config.toml
init_std_up = 0.0443
optimizer = "muon_variant"
decay_shape = "pow"
Each number is 50 + 10 x the weight over its row's rms, rounded and kept within 0 to 99. Layers, rows and columns count from 0. The size before them is the row's rms in percent of the matrix's.

# layer 9 attention query, 128x128, rms 0.115, rows 0-25, columns 0-63
085:67 44 58 52 41 67 44 27 56 50 55 30 35 56 25 51 57 57 58 39 46 49 59 50 44 41 60 48 66 50 55 58 49 41 56 52 49 40 42 43 28 58 44 40 54 40 48 52 48 48 37 45 52 59 47 43 46 58 52 37 35 58 51 44
087:54 59 49 43 38 47 50 46 65 54 40 60 49 62 44 52 52 46 56 40 45 27 54 35 51 66 51 43 43 48 52 79 38 38 58 51 56 31 45 67 55 44 22 59 50 46 58 40 46 51 71 54 56 64 44 49 50 54 60 52 50 44 49 57
083:43 41 55 56 44 48 49 54 45 53 52 62 38 45 76 48 51 39 38 61 33 40 69 43 38 52 54 44 47 49 44 64 44 29 64 45 53 66 63 47 57 60 46 41 51 64 50 40 43 33 58 41 33 59 48 46 42 61 54 45 50 40 36 56
081:34 45 54 63 56 52 59 42 42 51 47 40 47 53 65 39 32 52 44 55 61 40 63 57 57 60 59 39 47 36 53 59 59 46 52 53 58 40 44 50 27 64 51 41 53 76 41 44 62 38 55 40 45 37 56 54 43 43 62 69 53 52 50 31
083:42 49 27 52 51 66 48 37 62 39 38 53 42 37 45 49 49 60 65 43 35 49 63 35 47 49 66 62 20 58 52 47 49 49 61 61 41 46 52 70 51 58 52 35 51 46 50 36 42 51 57 38 61 44 50 78 46 30 52 44 40 63 48 59
090:55 56 55 48 45 60 60 44 44 48 44 42 76 54 47 53 50 25 55 73 57 56 48 61 61 39 64 58 45 44 42 37 62 39 46 32 40 49 62 75 36 50 44 36 58 58 36 38 43 61 48 51 40 55 45 55 52 60 52 46 48 64 51 42
082:50 57 39 44 44 48 45 42 41 77 35 44 74 41 46 52 35 50 60 73 48 48 39 54 21 45 51 23 63 51 48 51 40 54 37 51 46 59 57 43 57 65 50 39 58 45 50 46 34 48 58 61 63 37 59 42 62 53 48 43 43 56 42 54
082:60 60 36 57 51 61 62 48 44 49 62 48 62 42 46 39 62 46 51 36 41 55 60 53 47 51 51 33 42 33 30 41 64 32 58 66 52 33 45 56 58 49 63 67 45 25 54 49 38 33 44 61 64 48 53 45 64 60 68 48 53 55 44 43
086:57 41 36 50 34 61 53 64 66 48 24 56 53 57 52 68 49 61 46 46 52 40 49 46 72 60 70 46 42 53 28 52 43 67 60 55 45 66 44 65 54 52 49 59 54 56 55 51 45 67 51 61 42 44 53 54 54 42 46 53 32 38 49 47
086:53 78 64 53 50 42 59 48 35 60 49 51 38 29 57 66 60 49 52 71 48 63 43 52 58 44 54 66 40 37 51 59 38 38 51 41 51 40 66 45 45 65 54 54 44 60 61 53 69 27 44 46 46 55 52 41 58 42 48 33 35 56 65 34
092:48 65 50 68 46 48 56 38 72 51 46 44 51 60 63 69 42 48 66 54 57 50 43 47 58 35 54 47 56 44 54 54 64 40 60 32 64 36 60 44 50 49 54 52 55 45 50 34 60 33 57 46 57 48 55 40 68 52 38 53 50 49 47 47
090:45 49 49 40 55 64 53 43 48 54 51 46 44 43 69 47 40 34 27 56 35 62 47 55 33 49 42 46 53 64 39 59 44 55 42 71 30 53 34 50 44 30 55 46 41 51 47 61 59 63 52 44 47 60 45 48 48 60 52 55 53 54 37 45
084:54 65 60 47 58 43 57 70 53 42 46 59 52 66 46 53 29 44 37 33 42 28 47 36 50 48 59 66 54 35 49 37 58 50 66 42 46 36 59 52 52 57 49 38 55 58 43 64 42 58 63 44 45 54 45 59 55 45 59 41 46 57 61 55
081:61 49 55 49 62 62 55 42 52 47 54 62 59 48 53 43 54 47 50 37 51 30 59 49 31 51 49 69 48 50 37 41 44 52 58 44 50 58 33 30 55 37 55 69 57 39 41 58 50 62 47 49 29 58 46 60 44 54 50 71 50 49 49 33
080:44 56 51 59 38 48 59 60 42 46 38 56 48 52 52 58 59 49 52 65 57 57 58 56 39 45 64 56 26 60 63 56 66 30 42 61 55 39 59 48 44 42 45 47 42 33 55 54 41 38 55 54 52 66 44 46 34 41 38 32 70 57 52 40
084:57 56 33 48 51 54 54 43 40 48 53 75 47 55 71 44 45 60 46 54 46 63 42 53 46 53 68 49 50 33 49 42 43 67 51 24 43 47 56 43 41 43 59 55 45 43 63 29 44 56 53 62 47 43 45 55 43 71 44 49 59 35 43 51
081:63 39 58 61 40 52 47 63 42 37 56 59 37 63 46 43 39 49 53 53 48 36 29 48 39 57 63 45 43 30 51 55 49 43 42 54 54 42 57 46 63 41 42 34 52 57 79 67 29 36 69 60 74 42 34 72 47 55 50 50 54 44 65 53
086:40 55 53 35 39 50 50 56 59 42 57 56 56 49 34 48 55 49 47 41 49 46 42 41 58 48 44 45 44 46 44 36 63 53 47 59 44 65 43 56 49 54 49 40 39 35 49 57 34 55 51 56 43 66 48 60 38 52 61 27 50 43 28 43
085:32 35 56 37 48 52 52 65 45 55 49 53 54 50 78 44 50 55 47 57 58 51 61 34 39 52 56 41 43 46 57 54 47 40 61 26 71 52 63 47 38 47 38 60 56 62 47 59 45 29 56 60 44 44 49 48 51 43 36 34 63 44 57 51
096:51 63 66 54 50 28 50 49 52 51 45 58 61 55 58 34 45 20 55 67 41 56 46 52 65 55 45 69 50 45 32 43 46 44 46 29 62 46 66 45 59 45 43 39 44 35 51 38 62 52 58 40 68 46 34 45 55 41 55 40 43 50 43 58
088:57 53 60 35 38 48 41 65 71 52 51 73 42 51 49 48 33 49 36 39 55 68 48 64 49 64 55 40 43 56 48 50 53 54 58 75 37 37 44 59 56 56 47 45 46 79 37 56 48 20 47 67 53 58 54 34 72 50 50 44 51 40 47 45
081:51 47 49 41 46 44 46 40 56 60 44 53 56 47 49 43 50 41 44 52 48 48 45 40 56 54 58 50 53 57 48 36 59 47 67 36 63 42 50 43 47 51 51 36 43 68 44 34 45 38 63 29 83 38 45 66 41 37 50 41 45 47 44 47
089:59 69 60 35 41 59 32 58 56 56 54 55 40 45 71 45 38 48 51 70 66 52 46 53 51 49 54 47 49 34 56 46 60 40 41 57 48 57 61 45 47 34 60 47 42 49 44 39 59 60 42 62 57 25 61 42 34 65 51 60 48 42 42 48
079:49 54 58 60 59 46 53 50 34 45 72 69 57 45 65 42 49 66 49 60 67 38 69 39 52 41 52 48 37 52 52 81 43 46 46 45 60 40 39 52 38 42 62 37 39 64 30 59 44 45 40 34 37 59 29 52 62 54 55 49 51 48 50 40
087:46 42 42 37 50 51 48 61 62 37 50 60 57 45 52 42 40 51 55 64 41 31 48 49 52 47 50 36 48 57 47 47 47 54 48 42 55 39 62 51 49 64 54 34 62 51 40 44 61 61 30 36 49 43 56 33 49 60 46 60 71 63 63 50
082:35 39 71 52 47 47 46 31 47 55 29 54 58 61 38 62 42 61 70 57 52 69 48 38 61 56 53 48 47 46 26 63 58 36 39 53 47 56 54 51 56 48 41 43 44 33 55 71 45 46 71 59 48 37 39 47 58 57 47 55 46 40 49 55
# layer 9 attention key, 128x128, rms 0.118, rows 0-24, columns 0-63
082:54 59 45 61 48 37 65 71 50 58 51 47 45 51 49 50 38 39 56 46 53 60 40 62 71 26 48 43 55 55 43 40 65 43 32 37 36 43 39 44 46 23 53 41 49 55 41 56 72 47 66 52 40 70 40 56 38 48 49 40 60 47 55 41
085:61 40 52 39 63 54 73 51 50 54 60 47 61 45 45 52 61 57 36 44 52 45 50 39 52 42 55 50 48 62 49 37 49 55 59 38 61 59 51 43 49 43 36 62 52 53 60 61 47 57 44 53 56 50 40 49 24 56 43 50 55 27 45 47
078:62 37 42 32 41 45 49 55 40 47 41 45 40 36 48 46 37 42 48 56 74 50 46 61 55 41 42 38 51 57 60 55 42 38 55 56 54 61 43 42 45 66 48 44 56 48 64 69 58 44 37 37 49 64 41 49 28 44 51 64 53 53 45 47
083:49 55 38 61 50 42 51 70 58 45 63 50 53 53 38 43 63 49 44 75 53 51 59 49 37 43 51 35 42 36 50 42 42 44 57 31 61 47 58 45 51 59 53 48 63 48 63 46 42 61 37 46 28 56 42 60 43 49 43 32 60 42 67 46
083:54 39 44 67 37 50 37 67 45 48 32 57 69 59 58 70 48 55 73 41 54 33 40 49 58 42 41 42 61 60 62 48 48 73 51 52 48 61 49 38 50 59 39 43 69 43 52 40 55 37 48 45 51 49 42 51 55 48 43 42 62 44 64 54
090:60 55 55 55 48 45 48 49 44 46 44 55 41 52 67 45 42 48 44 46 72 52 35 32 52 49 59 48 34 44 68 66 41 29 33 43 66 46 58 46 59 55 39 30 41 59 31 56 29 58 62 45 49 44 38 46 46 45 62 45 57 48 50 60
081:47 42 67 62 36 61 50 62 40 46 62 74 53 39 64 74 55 69 50 46 40 39 52 59 53 56 60 52 48 47 53 56 61 52 33 42 49 50 47 46 53 57 65 38 44 45 38 53 70 52 39 55 48 58 54 53 53 30 43 52 46 51 50 36
083:74 39 62 36 49 64 35 40 34 45 41 45 45 67 49 43 44 51 51 54 59 44 69 51 63 45 63 43 49 63 41 75 47 46 53 46 40 56 63 51 45 50 69 53 45 58 55 57 49 38 51 61 59 58 32 51 63 50 46 44 61 35 35 51
087:59 55 42 53 42 41 66 55 45 58 61 45 32 38 46 45 56 46 29 47 58 49 62 58 54 51 46 47 47 34 54 41 57 57 59 70 37 56 50 53 58 61 48 59 55 40 53 40 47 49 32 60 70 48 55 54 56 63 45 53 54 54 67 48
082:35 47 45 62 38 57 58 39 64 57 38 52 57 58 45 74 52 55 40 60 56 57 47 34 51 55 52 33 42 55 57 68 54 40 41 62 58 31 50 39 38 47 52 36 38 49 59 49 47 39 63 61 58 41 37 45 48 43 59 41 60 36 53 56
095:52 48 50 46 26 48 38 64 57 37 47 66 56 55 58 43 46 50 72 61 52 56 48 46 58 69 44 43 42 35 50 37 49 31 55 66 56 31 46 48 52 52 50 53 22 47 49 62 49 53 48 67 43 46 60 56 47 45 56 32 45 41 70 53
085:35 37 41 57 49 54 46 33 49 47 53 35 54 49 52 34 50 38 60 42 33 41 44 53 57 47 42 46 41 58 47 61 37 47 39 32 45 58 57 44 39 49 56 58 53 36 27 66 56 57 33 59 47 68 58 27 58 51 50 55 37 51 44 47
087:63 39 45 80 59 50 51 47 53 56 40 35 50 53 37 55 59 43 56 51 63 50 51 57 53 55 63 73 41 57 59 41 70 47 60 34 57 56 42 59 58 53 57 48 44 40 38 48 47 47 54 52 58 48 36 33 62 54 46 43 36 42 50 42
080:36 40 52 49 50 42 51 45 52 43 69 35 72 46 53 54 70 34 45 44 64 28 42 42 40 52 54 51 45 47 30 38 58 44 60 49 26 54 50 51 65 35 49 60 61 63 36 30 57 60 48 58 46 66 49 60 33 51 53 52 55 51 56 41
081:52 57 50 46 54 62 54 41 50 58 24 61 47 58 42 70 42 29 59 51 55 42 42 41 47 55 58 50 32 62 53 46 33 40 41 75 50 45 48 49 34 64 58 38 39 58 43 63 56 36 55 37 61 68 39 58 51 39 41 50 63 66 66 51
083:56 60 35 55 36 57 42 48 48 37 48 43 58 43 54 39 45 48 49 32 27 53 36 40 42 50 48 46 47 48 52 67 49 60 47 49 59 56 64 51 54 60 61 40 40 34 50 50 39 67 53 35 66 57 59 61 39 51 48 53 50 54 50 59
078:60 63 31 44 50 47 65 38 45 17 58 61 58 57 34 51 37 45 58 47 52 51 37 41 57 58 48 49 44 48 68 48 30 70 52 58 48 53 50 64 56 62 67 30 39 44 46 40 44 52 48 53 39 59 63 53 43 56 45 56 49 46 48 47
081:64 39 65 38 35 41 46 62 53 57 48 40 50 61 61 31 69 69 58 49 56 54 63 45 50 51 58 55 60 56 66 48 34 45 50 43 33 53 48 37 49 45 58 50 47 29 57 52 51 42 56 58 55 45 35 37 32 44 62 55 46 42 43 47
081:56 67 46 49 49 53 38 53 60 48 53 50 65 50 52 57 44 28 44 51 74 63 48 54 40 46 53 68 30 54 57 63 29 79 41 36 63 46 44 47 31 57 59 44 36 54 49 46 52 54 37 63 63 43 58 41 33 37 47 41 45 67 66 58
090:47 53 55 58 46 36 44 62 47 38 40 60 44 25 40 56 38 55 57 47 55 54 46 53 76 62 63 64 59 44 53 53 66 41 39 41 58 47 58 56 48 51 66 42 39 43 48 50 54 71 46 57 53 28 27 69 30 33 57 50 52 52 52 53
080:55 39 52 42 58 46 64 39 70 58 51 46 56 58 41 34 46 61 50 58 47 49 55 57 52 34 34 49 35 49 59 21 40 44 48 40 35 51 49 52 58 66 50 54 38 59 41 31 68 44 56 58 38 41 45 41 58 73 40 54 48 51 39 36
081:59 46 78 68 55 23 54 37 70 43 44 72 51 57 42 57 52 44 43 48 61 34 52 57 56 52 51 37 46 47 50 37 51 42 70 43 62 58 58 55 36 47 46 42 64 45 44 63 58 47 30 34 35 45 50 40 47 33 46 38 48 64 56 51
086:44 62 54 52 49 46 41 49 54 65 55 64 54 30 60 46 56 54 48 69 45 69 42 34 44 59 38 49 53 52 62 58 50 35 56 52 44 50 64 66 49 59 36 58 33 52 52 57 48 37 36 67 59 57 54 44 60 50 46 44 64 56 49 39
079:35 43 47 31 49 39 45 53 60 66 67 57 72 51 27 49 40 39 53 31 61 41 56 45 38 40 45 41 36 63 57 55 48 64 48 48 60 52 33 52 49 66 63 55 56 60 42 45 70 48 59 51 43 46 50 35 41 55 44 48 49 58 68 50
085:45 49 34 83 57 38 43 43 52 38 49 43 58 55 51 50 28 60 47 50 49 49 75 51 33 66 48 35 36 50 76 44 40 55 63 48 52 65 42 45 63 53 50 56 47 60 52 46 57 44 45 47 44 56 66 52 43 46 61 58 60 48 42 43